{"num_hidden_layers": 12, "hidden_size": 160, "num_attention_heads": 5, "num_key_value_heads": 5, "head_dim": 32, "intermediate_size": 640, "vocab_size": 771, "hidden_act": "tanh_gelu", "norm": "layernorm", "norm_place": "pre", "norm_eps": 1e-05, "positions": "learned", "qk_norm": true, "attn_scale": 0.177, "bias": "qkv", "tie_word_embeddings": true, "parallel_block": true, "extras": ["capped logits"], "init": "normal", "init_std_qkv": 0.0395, "init_std_o": 0.00805, "init_std_up": 0.0395, "init_std_down": 0.00805, "optimizer": "adamw", "learning_rate": 0.00365, "beta1": 0.9, "beta2": 0.98, "weight_decay": 0.11, "lr_head": 0.0074, "max_grad_norm": 0.5, "warmup_steps": 453, "schedule": "wsd", "decay_fraction": 0.697, "decay_shape": "linear", "final_lr_fraction": 0.0, "batch_tokens": [16384, 32768, 65536], "max_seq_len": 512, "doc_mask": false, "train_tokens": 111700000, "max_steps": 3021, "dataset": "wikipedia_en"}
Each number is 50 + 10 x the weight over its row's rms, rounded and kept within 0 to 99. Layers, rows and columns count from 0. The size before them is the row's rms in percent of the matrix's.

# layer 6 MLP down (transposed), 640x160, rms 0.125, rows 473-494, columns 0-159
125:56 57 59 29 53 40 40 50 43 34 54 67 54 53 42 44 52 46 53 24 47 37 49 45 45 43 45 31 49 55 45 44 40 43 40 49 61 66 57 48 76 44 52 54 58 63 45 52 53 60 53 74 50 56 54 30 44 45 45 59 50 39 35 56 58 56 60 33 63 45 39 34 44 55 74 39 39 56 52 53 57 39 51 61 59 55 56 53 43 47 46 49 40 53 56 62 49 44 63 42 51 52 51 45 40 60 58 62 40 32 53 38 36 33 64 31 55 37 48 45 58 60 57 43 47 43 50 49 44 55 73 44 71 49 51 61 67 57 53 53 48 55 55 44 63 42 58 28 59 51 71 63 62 57 53 46 36 59 56 35
116:70 55 36 59 46 54 46 67 43 53 40 58 33 48 60 50 43 79 48 48 56 48 46 62 65 55 54 57 58 59 60 38 38 61 59 46 55 46 34 48 45 53 43 51 43 61 38 50 43 43 64 41 53 54 32 65 72 75 22 56 53 53 54 28 57 52 42 44 43 49 59 58 41 56 45 45 68 40 47 30 44 48 47 46 57 47 63 36 57 45 58 42 46 54 54 40 56 47 43 43 48 48 42 54 56 65 52 71 60 48 58 54 52 36 52 60 53 34 57 30 67 51 51 46 44 40 39 48 37 55 46 48 51 48 56 51 42 60 47 40 51 55 48 29 61 30 67 44 58 52 30 42 43 57 70 50 67 49 44 52
086:42 35 55 37 45 46 49 51 45 58 49 46 57 59 40 62 73 59 48 61 42 51 38 20 50 52 40 60 38 46 56 63 43 64 69 59 34 44 45 35 50 54 46 42 53 45 44 52 54 50 47 57 50 52 61 37 57 59 34 52 55 33 50 67 40 77 55 38 48 48 58 46 61 51 67 50 42 44 71 41 43 44 53 60 57 57 58 46 51 52 29 55 51 45 62 56 34 41 42 64 65 59 53 47 50 49 43 57 37 56 47 52 48 52 59 50 55 54 53 62 31 63 59 52 56 41 59 65 44 35 17 31 41 51 46 40 53 29 47 42 54 48 66 65 56 43 56 50 55 48 58 60 51 32 69 45 48 50 49 37
117:54 48 45 50 51 50 48 61 51 54 57 36 39 50 39 37 62 48 47 26 43 63 49 49 46 44 51 39 66 56 51 44 62 49 63 44 70 59 31 31 41 64 48 58 52 67 41 60 47 60 32 66 30 43 34 57 52 58 52 61 39 28 28 54 51 72 45 51 61 34 54 50 36 31 39 44 58 62 55 42 43 45 60 42 53 59 52 71 70 37 45 56 59 49 62 49 45 52 55 49 45 47 53 39 59 59 45 70 38 47 52 39 36 42 47 54 58 46 50 29 39 43 46 53 56 59 53 37 68 48 67 43 50 38 63 44 38 52 60 65 45 48 65 48 54 66 42 47 62 41 51 49 47 66 54 43 55 61 50 49
098:46 52 58 66 60 61 55 55 29 43 38 53 59 41 44 45 50 61 42 60 54 44 39 37 59 56 56 43 55 46 44 55 54 48 58 51 57 36 48 74 50 66 63 44 52 29 40 59 63 45 47 78 60 41 58 57 29 57 32 55 43 64 57 21 55 59 61 52 41 53 46 46 58 54 41 49 53 65 53 57 47 51 48 47 46 36 59 62 29 58 59 68 62 36 38 48 33 59 41 36 32 45 54 48 45 57 39 41 62 64 36 43 37 61 49 66 44 53 54 43 66 59 59 65 50 56 42 55 54 52 40 50 53 45 46 39 36 40 39 50 45 53 37 48 60 51 41 42 35 58 56 54 36 40 34 66 55 53 52 34
122:48 37 59 52 42 32 33 51 29 47 44 27 40 59 36 67 64 59 64 49 44 45 42 59 64 55 47 50 59 46 40 45 44 60 71 55 48 53 65 50 59 54 70 62 48 50 57 62 37 30 42 54 46 55 33 46 64 60 54 51 39 41 57 23 46 51 53 65 59 45 36 28 48 59 51 41 33 46 55 54 52 37 63 52 48 41 52 38 65 53 44 44 53 30 63 62 36 39 51 44 60 50 49 73 48 57 53 49 28 62 36 51 40 56 52 43 55 43 50 57 49 68 51 55 51 47 55 64 52 48 63 58 38 44 64 50 55 53 60 51 45 57 58 48 47 59 51 40 46 48 59 59 38 44 58 59 30 42 64 39
089:41 38 47 71 64 49 51 53 53 47 51 25 69 50 31 52 56 59 30 42 66 48 43 49 50 57 33 51 50 60 49 33 46 49 69 59 53 37 50 53 38 42 51 39 28 69 66 47 31 49 59 38 37 44 52 57 57 65 58 66 38 66 49 52 51 54 46 44 63 52 44 66 52 41 53 51 51 62 49 68 56 50 54 62 57 44 53 56 59 49 32 39 48 63 58 52 56 55 71 39 67 67 42 56 48 51 59 39 60 47 56 46 49 52 42 45 57 46 41 60 41 60 43 29 43 43 55 40 70 47 49 45 47 35 39 38 56 55 58 48 46 58 36 65 69 41 40 55 51 58 30 47 45 55 44 42 39 55 63 45
110:47 56 26 41 54 47 42 48 45 55 67 40 53 50 31 48 59 47 56 54 64 51 43 51 56 46 38 49 43 39 38 50 38 44 56 26 57 52 43 63 49 42 73 31 35 52 56 52 34 48 49 64 58 52 43 48 49 44 56 47 55 72 63 42 53 28 41 51 73 65 53 43 56 54 49 51 58 64 61 69 32 54 46 69 73 43 53 70 46 53 37 44 52 50 41 39 59 50 54 44 31 48 35 55 50 53 56 63 44 28 51 49 49 49 52 56 47 60 24 50 43 43 53 51 58 49 53 53 61 55 44 44 39 59 54 41 42 44 38 50 63 56 64 53 59 46 32 46 54 35 45 48 56 44 42 53 69 62 66 66
077:39 39 47 60 41 47 68 54 46 64 59 33 48 31 51 43 55 39 42 44 67 38 48 42 52 41 56 35 35 55 50 52 52 53 37 64 57 43 50 68 45 49 51 38 55 38 49 50 50 48 44 45 55 42 41 58 64 49 33 57 43 67 48 20 46 56 46 46 50 52 38 44 31 32 42 48 65 47 45 59 52 45 52 52 53 65 38 44 65 50 32 48 47 63 56 64 36 50 47 51 60 56 47 53 44 55 58 66 56 60 51 34 37 59 48 44 44 57 40 77 40 58 69 34 42 60 59 61 56 66 36 42 55 56 68 60 41 53 57 55 57 43 56 51 58 43 58 63 46 69 20 52 47 55 45 56 41 43 42 57
099:39 51 37 40 64 38 55 47 49 55 58 60 50 46 37 79 61 46 49 54 57 70 46 60 40 52 43 24 58 75 59 45 50 49 67 62 58 49 51 40 39 47 46 64 43 53 55 51 52 46 43 38 49 51 44 49 55 40 47 49 46 30 55 66 61 57 36 31 50 44 39 44 50 49 64 48 29 49 46 65 44 50 47 56 57 52 37 48 52 43 35 52 58 69 38 42 32 52 52 22 63 41 65 68 41 56 56 60 42 52 47 67 37 66 45 51 49 61 36 57 42 54 46 39 42 57 55 53 45 52 44 59 52 56 50 41 51 58 54 37 31 63 66 34 60 40 44 65 38 64 54 44 55 46 51 55 58 52 64 41
093:42 52 55 30 61 51 47 54 46 60 41 41 55 46 47 42 67 48 60 52 53 49 57 51 47 46 46 44 54 55 51 52 48 33 56 68 47 42 40 61 60 50 32 55 56 46 32 61 35 40 50 51 39 55 50 27 45 61 59 59 60 52 36 35 60 71 31 45 67 58 75 51 65 50 82 59 56 66 65 50 25 47 47 53 54 64 55 46 73 27 54 42 36 41 56 31 60 57 53 54 44 56 61 53 38 48 46 46 52 51 52 47 56 45 44 53 59 68 53 62 47 48 50 39 52 43 51 58 54 52 34 75 49 45 50 40 45 35 41 62 37 51 34 41 48 54 64 49 51 50 50 46 44 43 47 55 40 44 41 66
054:49 42 51 42 50 49 45 45 50 62 60 52 55 48 59 49 49 51 50 63 43 56 56 43 54 37 42 42 53 44 53 42 47 50 43 43 49 44 59 56 57 42 49 43 44 47 51 36 48 54 43 46 49 47 51 50 45 51 57 60 43 54 55 45 53 53 67 54 65 44 49 52 38 55 45 47 45 47 46 63 51 31 43 54 44 53 55 52 51 42 58 48 46 50 52 55 60 76 50 58 49 53 60 52 44 49 45 43 47 46 56 50 45 48 33 47 41 42 54 60 66 56 46 50 40 53 00 49 49 54 61 54 39 51 57 43 47 44 52 38 49 99 56 53 58 38 57 44 44 53 58 74 51 60 50 60 41 54 46 56
103:32 45 48 32 60 27 49 31 74 48 51 43 59 50 57 48 51 54 59 63 44 57 44 45 50 40 64 65 41 42 38 49 49 47 44 47 51 42 51 68 31 51 35 54 52 54 59 54 39 54 40 57 61 60 50 33 59 64 47 50 46 62 39 49 65 49 39 40 58 51 40 59 51 33 48 50 59 43 41 64 46 71 64 56 67 47 56 42 53 43 38 63 58 46 43 63 83 63 35 44 46 41 34 52 48 50 48 50 35 47 45 54 64 42 53 50 47 50 49 59 48 39 55 37 59 53 58 64 49 55 68 45 53 64 56 49 69 55 29 55 30 33 62 41 55 65 54 45 39 39 49 57 52 38 46 37 41 57 40 43
099:51 51 44 45 53 45 59 54 63 59 54 52 41 54 60 69 45 43 62 57 59 67 62 41 56 49 37 64 56 57 53 50 48 52 49 59 48 36 53 53 37 62 45 50 42 48 48 56 44 32 46 55 47 44 42 62 69 58 36 34 49 64 62 45 54 57 52 38 57 46 50 69 76 44 33 44 54 55 25 46 44 48 40 49 60 37 50 43 56 35 56 60 50 41 36 64 56 53 43 62 49 66 73 45 60 55 56 38 47 47 44 49 38 66 49 38 35 58 44 29 73 60 37 72 60 45 55 47 56 39 40 31 54 63 23 53 48 55 54 45 58 45 46 40 43 38 45 54 43 59 34 46 56 45 56 38 39 64 41 51
118:41 41 56 52 53 63 40 52 43 56 30 52 51 50 46 38 43 40 40 43 55 18 54 63 48 56 43 40 65 41 39 57 39 47 49 72 46 46 66 38 46 64 49 40 49 32 45 59 52 36 49 69 43 55 51 41 35 54 65 44 54 29 59 68 43 46 61 39 52 51 46 38 65 65 38 56 53 54 53 58 31 33 49 39 39 71 48 61 60 71 52 40 46 36 57 58 33 57 41 54 38 53 43 57 48 56 51 69 53 55 52 45 40 49 61 42 41 44 39 49 47 48 39 52 49 57 51 54 52 51 73 44 66 53 67 63 68 41 57 40 45 30 63 50 52 53 64 53 62 44 49 59 58 62 52 60 56 47 42 52
086:56 53 55 43 36 52 57 65 42 59 47 46 59 55 48 50 53 77 36 69 47 45 36 65 52 42 49 53 42 45 51 59 41 56 56 55 64 42 36 48 42 55 31 45 63 50 41 50 52 54 62 64 48 52 45 55 49 57 41 56 41 73 52 70 52 48 36 67 47 46 42 55 51 47 45 51 35 49 66 53 48 37 38 42 50 47 38 50 51 50 37 36 38 57 46 40 53 47 60 34 35 60 51 53 47 57 59 24 50 47 34 53 55 52 52 47 61 55 47 41 52 50 47 45 43 62 62 48 57 63 17 44 55 51 55 75 54 36 59 34 48 52 51 67 56 27 64 40 50 59 52 48 13 56 58 48 58 55 53 47
069:46 55 25 49 57 53 44 62 39 63 56 65 43 59 36 44 48 61 40 38 67 45 53 65 53 59 54 47 42 55 49 53 58 60 39 45 55 52 58 38 18 45 55 58 61 47 45 45 43 77 51 46 51 60 66 52 38 38 66 33 34 46 38 60 47 45 58 53 60 57 36 70 48 47 30 44 48 50 60 50 56 43 50 59 74 50 52 37 55 62 41 49 51 53 49 35 41 47 43 42 58 29 44 58 46 59 55 41 71 35 53 45 50 47 54 47 45 53 41 43 54 46 48 46 56 61 52 15 50 57 42 53 46 67 48 35 64 51 54 42 60 48 47 52 65 58 56 51 57 49 58 36 46 72 50 38 40 56 55 52
098:58 49 54 39 47 56 42 43 57 51 33 39 55 48 50 47 39 75 59 32 60 54 38 68 46 49 46 45 63 50 46 41 55 36 39 39 57 55 51 59 61 36 50 61 58 58 61 36 45 43 51 72 45 45 39 63 32 54 45 61 58 65 56 53 54 40 66 60 56 49 39 51 18 57 49 49 31 50 22 66 53 67 65 51 40 51 51 53 54 46 63 58 47 51 30 49 59 60 48 47 53 37 54 40 43 48 59 38 41 53 40 43 32 43 39 41 44 48 42 33 49 59 52 35 36 62 63 54 43 65 63 39 66 50 59 55 49 61 49 56 48 55 54 45 38 53 55 47 46 51 63 63 55 62 30 42 51 55 64 50
086:52 26 60 56 43 60 65 33 63 52 40 53 44 42 38 56 44 51 44 54 50 51 56 64 53 47 54 44 56 55 51 61 50 48 48 54 57 44 55 59 63 63 50 39 51 57 40 46 69 63 52 50 58 42 51 48 44 41 52 45 42 43 42 43 49 66 69 52 26 37 42 60 46 39 45 51 49 28 46 46 54 64 51 59 52 64 35 56 29 59 50 52 40 61 58 33 45 55 68 64 62 46 73 41 35 59 50 49 54 47 53 31 60 45 42 44 56 37 47 57 46 30 35 41 40 57 63 50 43 53 23 40 43 41 74 58 53 45 68 50 40 60 51 59 47 37 44 42 41 47 39 56 38 56 60 50 60 53 71 65
098:48 53 55 62 40 61 60 65 49 64 62 62 52 37 52 51 54 52 44 45 67 53 30 52 51 60 47 44 41 43 48 41 58 50 57 36 46 64 49 41 39 42 43 37 53 49 52 46 49 54 35 55 62 52 54 73 59 53 77 41 34 46 64 49 44 42 42 51 37 45 67 35 62 36 53 37 44 46 44 51 54 35 64 45 48 39 41 53 56 46 67 29 59 50 60 67 36 65 47 43 40 62 50 55 49 45 48 39 63 68 50 55 41 46 52 44 24 34 51 58 57 56 54 59 33 52 49 42 46 51 69 30 41 40 82 56 56 47 56 62 50 44 62 51 43 54 52 45 51 32 35 43 59 50 63 63 54 48 50 55
103:31 30 62 48 49 49 70 62 67 44 55 47 38 58 41 49 49 51 42 43 42 67 55 46 53 55 34 53 61 34 60 46 46 49 41 60 45 45 36 52 66 52 46 60 54 55 38 56 53 36 80 30 46 59 40 58 50 36 51 49 36 42 42 41 56 45 51 45 43 37 69 44 42 58 52 55 49 68 24 44 47 39 52 52 49 43 28 56 52 54 39 56 49 48 51 58 43 64 53 60 54 57 55 61 37 73 59 62 45 61 52 56 56 55 48 53 54 61 40 40 34 51 57 24 49 24 51 33 57 62 52 54 43 38 59 60 50 60 48 61 46 50 48 59 40 58 58 42 59 61 43 42 37 63 47 32 44 44 52 56
106:61 50 51 29 45 50 60 37 40 65 68 42 68 40 38 43 43 47 66 66 63 72 35 53 57 49 45 41 40 50 64 58 51 66 48 43 47 31 41 53 41 62 47 54 42 59 56 44 59 43 58 53 52 68 65 51 41 48 54 58 61 67 55 46 55 63 46 52 46 54 58 54 45 39 51 41 42 34 49 45 55 57 46 30 81 44 55 54 51 68 53 39 41 42 43 50 56 55 63 35 62 53 64 52 45 32 42 56 51 39 51 57 40 51 34 46 55 37 33 37 45 57 43 68 58 55 51 42 45 35 59 45 39 60 69 32 38 56 59 48 38 55 40 57 59 49 45 63 54 35 49 52 42 42 57 55 57 34 49 38
# layer 6 MLP up, 640x160, rms 0.126, rows 474-495, columns 0-159
111:68 59 51 45 39 38 46 66 58 47 57 45 57 53 58 52 45 42 38 40 62 53 52 66 74 49 43 51 44 67 46 30 58 45 57 51 32 64 42 63 66 50 54 40 45 53 64 64 60 46 36 65 54 49 55 40 62 30 42 21 50 41 42 54 27 34 56 55 55 57 47 36 36 32 58 57 49 54 43 74 30 41 54 58 70 50 51 44 51 44 35 58 51 51 54 50 45 43 58 49 45 55 51 40 38 42 39 62 60 57 53 52 32 70 57 38 52 55 49 45 61 38 61 53 67 54 43 53 50 51 59 51 53 31 55 44 49 53 28 47 57 55 45 64 57 50 38 51 59 50 51 52 45 41 67 48 55 39 45 41
087:65 39 39 62 62 51 59 49 48 48 50 67 31 48 39 58 52 61 50 49 56 39 49 69 53 58 65 56 67 56 63 66 57 47 57 67 35 56 45 48 54 51 39 48 47 54 49 68 29 53 42 39 55 48 44 49 54 63 57 53 51 32 55 34 35 52 33 58 42 58 37 53 60 56 66 40 54 68 59 37 46 47 48 55 53 50 43 64 45 52 43 46 40 53 45 58 37 47 35 31 52 59 52 62 53 43 41 52 58 36 38 24 52 89 48 52 53 59 54 46 32 58 57 47 51 41 44 65 60 70 51 58 42 49 52 45 44 40 55 56 32 53 35 41 47 65 52 42 36 54 51 54 48 61 56 50 38 59 37 57
108:60 73 40 57 48 35 48 52 59 54 42 58 44 52 54 63 52 60 50 43 58 34 48 49 33 46 41 44 52 43 70 29 52 56 56 37 49 51 45 61 66 50 38 51 67 63 64 42 44 49 51 54 58 46 41 64 83 41 31 44 45 46 40 56 33 39 48 46 52 54 48 43 41 66 55 46 48 68 43 52 40 41 34 55 45 53 42 35 67 52 41 41 55 46 51 61 54 41 53 28 60 64 60 29 51 58 44 56 49 66 31 61 47 50 40 64 54 60 47 62 60 54 56 40 55 47 47 53 54 38 59 49 68 36 45 53 49 59 52 46 50 58 53 53 50 55 65 39 66 43 60 50 55 54 40 32 29 38 37 34
101:44 52 49 61 50 41 39 56 46 44 41 63 45 46 66 71 64 41 36 39 39 44 36 62 56 53 56 52 41 43 50 42 51 59 53 51 60 45 51 46 69 49 41 46 53 33 66 47 62 57 47 45 46 54 36 48 50 52 47 41 52 48 28 59 32 44 66 57 42 42 72 68 53 55 58 46 51 48 60 66 36 40 49 51 42 59 34 37 71 52 44 53 56 49 60 70 31 48 44 47 51 62 61 37 43 41 50 50 35 55 47 28 50 65 32 41 39 59 62 46 48 47 50 46 53 39 47 64 55 46 68 53 83 45 47 53 53 35 30 63 41 54 58 39 49 49 56 57 55 47 41 52 54 57 73 46 40 40 64 49
106:35 46 53 52 69 23 42 53 48 45 35 36 48 43 78 60 48 51 62 29 41 50 43 53 63 56 60 49 68 45 60 48 42 28 55 31 71 49 46 45 66 59 44 43 57 54 52 43 45 54 39 65 36 36 58 44 39 41 48 48 62 57 43 61 41 64 51 56 45 45 83 63 60 45 62 56 42 60 69 51 47 46 45 53 40 53 66 65 57 57 50 57 40 58 40 65 45 48 47 63 48 55 60 51 43 54 50 41 51 36 34 47 37 35 48 55 53 48 52 48 48 62 39 39 74 39 47 55 55 30 59 60 54 53 47 36 45 53 54 55 57 58 53 44 38 58 62 46 40 43 47 50 62 46 38 46 49 52 40 47
095:29 53 58 63 69 58 44 63 55 53 41 63 60 45 50 74 55 61 39 30 34 48 56 58 59 51 59 54 38 41 57 45 56 57 58 28 61 53 46 41 59 46 45 49 51 55 65 57 47 45 41 45 62 50 52 68 38 37 55 44 39 47 63 63 36 27 51 53 58 51 39 49 49 59 48 49 56 64 45 49 50 41 49 47 48 54 33 52 57 53 47 39 68 47 76 35 25 45 56 49 57 48 46 55 65 37 36 49 52 49 56 46 26 47 48 57 39 61 36 41 41 72 55 55 60 41 46 40 50 53 54 45 52 44 56 39 63 41 44 53 52 51 56 47 28 60 50 67 57 45 32 59 63 47 66 50 36 33 49 50
106:46 36 61 77 61 48 40 58 50 49 37 62 39 62 70 66 62 42 48 40 53 41 37 53 64 63 35 45 49 58 48 51 49 41 44 24 57 43 48 43 54 49 43 40 48 30 39 33 53 60 55 40 43 39 33 50 41 45 40 40 52 45 31 49 44 54 50 62 49 42 66 56 40 45 52 56 62 60 47 62 37 44 52 50 35 52 55 53 60 48 63 39 58 71 41 70 42 41 52 56 45 61 68 49 73 37 47 48 39 51 54 54 39 49 46 46 44 52 50 48 46 61 46 51 66 38 45 68 63 39 54 58 68 39 64 34 56 50 48 69 51 55 63 66 43 50 47 47 54 44 32 60 56 45 61 50 42 64 59 45
089:47 55 44 61 54 34 63 50 48 50 48 62 27 34 73 59 50 34 58 12 58 41 61 41 41 59 77 46 58 31 52 55 41 50 44 49 61 29 52 59 53 22 46 53 55 61 41 62 40 56 55 54 43 34 51 66 44 46 52 37 58 40 32 42 43 51 53 48 55 48 58 58 40 42 56 56 68 45 49 50 60 44 34 58 43 60 55 47 69 46 37 44 63 70 56 57 37 49 47 38 60 47 58 45 57 48 56 59 49 54 49 32 45 61 39 44 39 50 50 55 46 48 50 28 43 50 42 45 34 70 63 47 49 61 40 54 57 53 40 46 47 57 57 46 51 56 52 48 56 52 58 47 42 56 38 56 51 54 36 48
099:50 56 55 59 39 53 54 60 44 41 31 72 35 50 60 51 53 27 62 41 60 33 48 69 62 58 36 36 52 59 51 47 52 57 40 39 45 60 45 44 80 48 46 43 50 49 39 52 42 54 45 59 62 37 37 42 44 52 58 41 38 33 29 41 40 54 43 52 52 51 60 43 46 46 43 46 63 68 41 69 33 43 51 67 76 51 61 39 62 50 49 43 44 57 34 67 48 43 51 55 53 55 52 35 53 33 45 39 59 66 61 44 44 47 64 65 51 49 47 40 63 44 60 44 69 47 45 48 60 35 64 60 59 50 66 46 35 52 49 50 43 57 59 48 43 57 53 42 66 55 35 54 49 42 42 42 52 50 54 48
094:52 61 52 55 57 27 64 60 49 42 34 44 53 53 55 55 54 52 27 44 65 42 25 38 69 56 47 59 51 54 55 36 59 38 79 34 54 40 47 51 67 35 51 51 53 57 56 62 63 61 41 60 51 42 47 74 61 25 26 45 51 56 30 42 57 39 53 50 56 44 43 48 63 54 53 46 65 45 54 53 38 40 59 49 45 35 43 44 44 47 37 48 52 55 63 25 52 55 61 39 53 49 51 34 43 58 37 47 49 46 42 45 54 57 39 45 43 62 60 51 53 47 51 47 50 53 49 60 47 65 47 57 47 60 62 62 49 53 47 38 57 57 45 54 46 49 47 46 57 75 67 51 59 67 53 54 52 48 40 30
052:36 68 40 53 50 53 45 67 57 56 43 51 36 52 50 50 67 35 54 27 43 51 44 46 49 44 58 52 51 41 60 51 62 42 64 40 63 51 39 32 32 69 58 48 55 45 53 55 59 48 44 53 49 55 54 42 61 43 33 38 55 42 49 79 35 48 38 58 57 40 56 50 65 49 39 49 63 52 41 45 65 60 53 49 46 55 51 52 52 50 54 50 59 46 42 55 54 26 49 47 66 47 44 50 64 41 60 60 51 56 57 28 48 37 59 52 43 44 56 40 42 44 66 40 69 40 56 42 51 47 51 40 68 52 42 48 33 48 42 47 78 43 56 34 38 55 59 69 65 43 34 47 51 41 62 43 61 36 32 40
103:45 44 57 44 46 51 55 69 41 50 55 33 50 58 56 67 46 38 43 36 46 50 46 44 55 61 52 56 46 41 61 36 52 43 59 52 79 31 44 45 54 40 50 56 60 57 43 51 59 44 44 66 59 52 43 51 40 41 40 50 74 31 39 74 59 46 42 52 49 43 67 73 38 28 65 45 46 36 47 52 54 42 33 54 55 53 51 53 46 42 49 43 46 66 43 53 48 52 56 56 41 44 66 66 49 45 50 67 44 47 43 43 49 52 59 44 59 60 54 45 34 49 56 35 66 40 44 55 38 59 61 72 43 50 48 45 42 41 23 61 57 62 50 39 40 45 63 69 72 45 40 55 43 58 56 49 63 53 49 49
104:50 68 61 43 40 45 60 53 43 40 49 68 50 41 51 70 51 44 37 46 79 40 46 42 59 50 37 53 33 48 61 45 70 58 47 48 45 54 54 31 35 51 58 37 53 41 61 40 55 61 49 40 49 51 42 52 55 54 48 47 67 58 40 61 48 46 52 42 50 51 65 55 49 61 46 56 42 46 52 62 47 37 41 42 53 74 54 35 50 38 46 51 64 51 48 74 45 46 54 47 52 53 56 46 54 54 39 61 53 68 41 56 39 68 31 54 44 56 54 52 37 46 59 52 63 30 51 55 42 55 56 62 55 42 62 28 28 44 31 57 54 57 57 59 57 43 63 42 69 37 30 48 61 32 56 54 50 32 56 55
109:57 42 42 69 64 27 37 48 48 49 52 46 45 58 51 57 57 40 45 29 44 49 42 59 72 38 47 52 52 44 58 48 62 38 40 41 72 46 44 46 55 28 57 55 62 56 43 50 39 42 49 69 36 46 41 60 39 39 39 51 61 38 59 47 31 56 51 36 52 62 38 59 63 42 48 35 67 77 54 61 49 39 54 45 67 52 40 51 68 76 44 52 70 53 58 55 36 45 37 44 47 46 51 65 42 54 41 44 46 52 45 59 36 44 55 44 52 51 52 50 41 70 53 47 56 54 46 36 49 48 53 43 48 63 59 35 60 41 50 66 42 54 44 49 40 66 65 56 58 50 53 61 47 65 45 47 48 63 60 54
095:71 53 45 51 62 47 34 54 33 50 44 44 50 72 55 51 81 41 66 55 44 46 45 59 57 44 46 51 37 41 67 57 47 20 63 39 41 33 53 47 46 52 29 53 31 49 67 57 37 52 49 50 50 50 53 40 61 59 42 60 54 59 37 60 55 47 41 46 52 39 69 42 56 61 49 51 74 65 71 54 43 40 75 48 46 37 35 30 51 57 42 46 56 65 58 43 50 47 53 42 49 38 67 33 56 54 49 60 47 48 29 59 34 49 42 66 43 52 49 56 58 53 45 41 47 58 48 46 38 44 50 50 49 59 60 42 49 46 50 60 43 50 36 53 49 62 42 50 48 52 33 57 41 54 48 52 47 40 60 50
082:38 62 35 50 66 34 42 69 51 50 44 51 40 56 45 56 47 58 48 30 57 48 51 68 60 47 59 68 41 44 55 60 52 45 58 68 62 35 49 52 47 62 54 42 62 55 42 43 40 70 45 45 55 50 55 46 42 40 46 40 47 39 48 45 57 47 62 47 61 43 58 55 60 65 33 48 56 65 59 75 45 34 52 52 35 43 57 24 62 52 45 48 61 54 52 52 40 52 49 39 44 27 66 41 67 47 58 44 53 37 40 42 40 45 51 61 48 51 53 34 39 55 67 41 54 61 48 39 33 64 63 66 43 66 43 26 53 51 27 56 60 54 48 40 49 54 55 59 55 42 57 52 55 45 58 45 47 48 25 52
097:50 49 49 41 56 55 32 49 40 33 54 76 34 47 45 54 52 35 70 47 44 39 57 50 54 56 58 48 42 53 54 50 47 61 75 57 33 56 49 37 57 67 44 52 47 41 37 51 37 57 40 47 60 58 49 41 50 52 54 32 48 25 48 49 51 58 54 60 40 54 47 60 49 51 57 44 53 57 80 54 41 40 26 51 48 47 41 45 51 59 34 53 52 48 78 59 43 47 51 36 60 48 51 57 35 33 53 70 45 48 44 47 45 66 50 55 74 55 65 46 49 50 51 54 61 44 47 57 41 47 54 44 48 54 31 50 43 37 52 53 60 54 59 59 52 58 53 57 60 63 30 53 62 32 74 61 36 45 44 49
093:55 47 47 44 52 29 62 46 54 42 50 47 43 50 64 57 53 39 41 48 49 49 54 48 55 37 55 58 54 55 56 53 49 53 68 32 66 45 51 57 53 51 72 42 72 44 55 43 53 52 41 49 36 21 35 73 59 36 56 56 78 34 56 38 32 40 51 46 59 49 51 43 45 54 49 50 52 67 48 50 41 45 31 45 60 56 53 54 62 52 58 66 59 67 59 55 49 47 51 39 60 50 65 34 45 40 52 55 41 61 40 51 37 75 30 53 33 58 35 40 56 47 60 25 42 47 56 54 58 59 60 51 50 45 54 41 48 53 44 54 47 57 50 53 31 44 33 53 54 53 46 55 61 51 42 36 48 59 43 28
093:45 42 53 67 54 57 36 50 40 39 31 41 63 68 60 68 52 53 56 46 55 46 60 42 41 55 70 45 58 28 72 54 49 40 46 65 56 31 51 50 63 49 59 48 39 47 45 63 44 45 46 64 58 53 41 34 50 47 35 60 41 38 40 56 60 53 45 58 46 51 52 66 57 72 67 57 65 53 50 44 39 40 46 64 47 48 60 55 24 60 46 50 34 44 54 44 38 51 47 43 58 61 46 58 52 68 53 66 56 57 21 40 53 48 50 65 61 52 52 50 25 60 49 40 38 43 47 46 37 29 57 46 44 55 49 45 55 65 53 44 31 55 47 53 43 52 47 64 43 63 48 58 47 42 41 51 48 54 44 37
104:52 61 61 50 53 32 47 53 58 31 51 57 49 60 55 52 51 47 52 28 49 58 54 64 59 45 66 66 61 48 55 40 60 44 45 35 61 44 43 51 52 33 58 60 49 69 64 47 48 49 39 51 52 51 42 47 45 48 31 27 53 65 47 49 24 52 60 46 60 55 50 48 45 51 36 49 57 70 43 55 43 46 60 56 46 45 57 54 55 44 65 45 42 61 59 42 36 56 65 41 46 50 58 34 58 57 41 48 60 57 32 45 35 53 40 34 40 46 54 37 28 56 40 55 62 28 48 46 54 45 66 60 62 23 51 36 42 57 43 65 64 56 52 58 54 43 59 42 57 35 62 51 70 52 38 51 42 41 52 31
105:65 39 37 51 42 53 46 58 55 46 54 44 44 59 60 57 57 68 53 30 32 53 56 78 49 50 53 46 68 53 45 49 49 49 52 39 51 50 49 40 50 35 65 43 43 35 52 56 51 44 39 47 39 62 50 47 40 38 52 50 46 49 49 34 39 59 50 56 48 53 71 55 37 61 47 52 75 70 60 46 44 47 56 63 59 49 53 64 38 69 46 38 54 46 51 44 40 50 36 45 35 47 57 57 45 52 62 53 69 62 48 55 43 55 55 58 51 48 62 39 49 58 70 52 37 54 49 36 40 46 58 65 54 45 51 23 43 48 44 62 28 52 40 40 49 51 57 64 62 22 30 66 44 44 52 43 33 59 63 51
095:55 59 26 58 39 51 50 65 38 33 48 72 41 63 32 46 48 39 56 55 57 56 50 48 52 45 62 52 47 49 61 58 68 50 60 73 33 50 41 48 69 61 31 46 49 52 60 67 54 50 52 49 47 55 45 62 64 69 47 60 43 51 54 48 59 52 52 41 36 61 50 34 63 61 65 46 60 64 49 50 20 35 44 46 52 58 40 30 53 48 43 46 34 47 49 60 34 54 41 45 54 44 55 45 42 59 36 59 31 65 39 44 43 48 57 64 57 50 63 50 39 53 43 52 65 50 49 39 44 43 54 54 47 50 52 51 50 66 45 53 41 55 28 38 62 46 69 46 48 62 33 54 41 68 39 54 48 43 43 50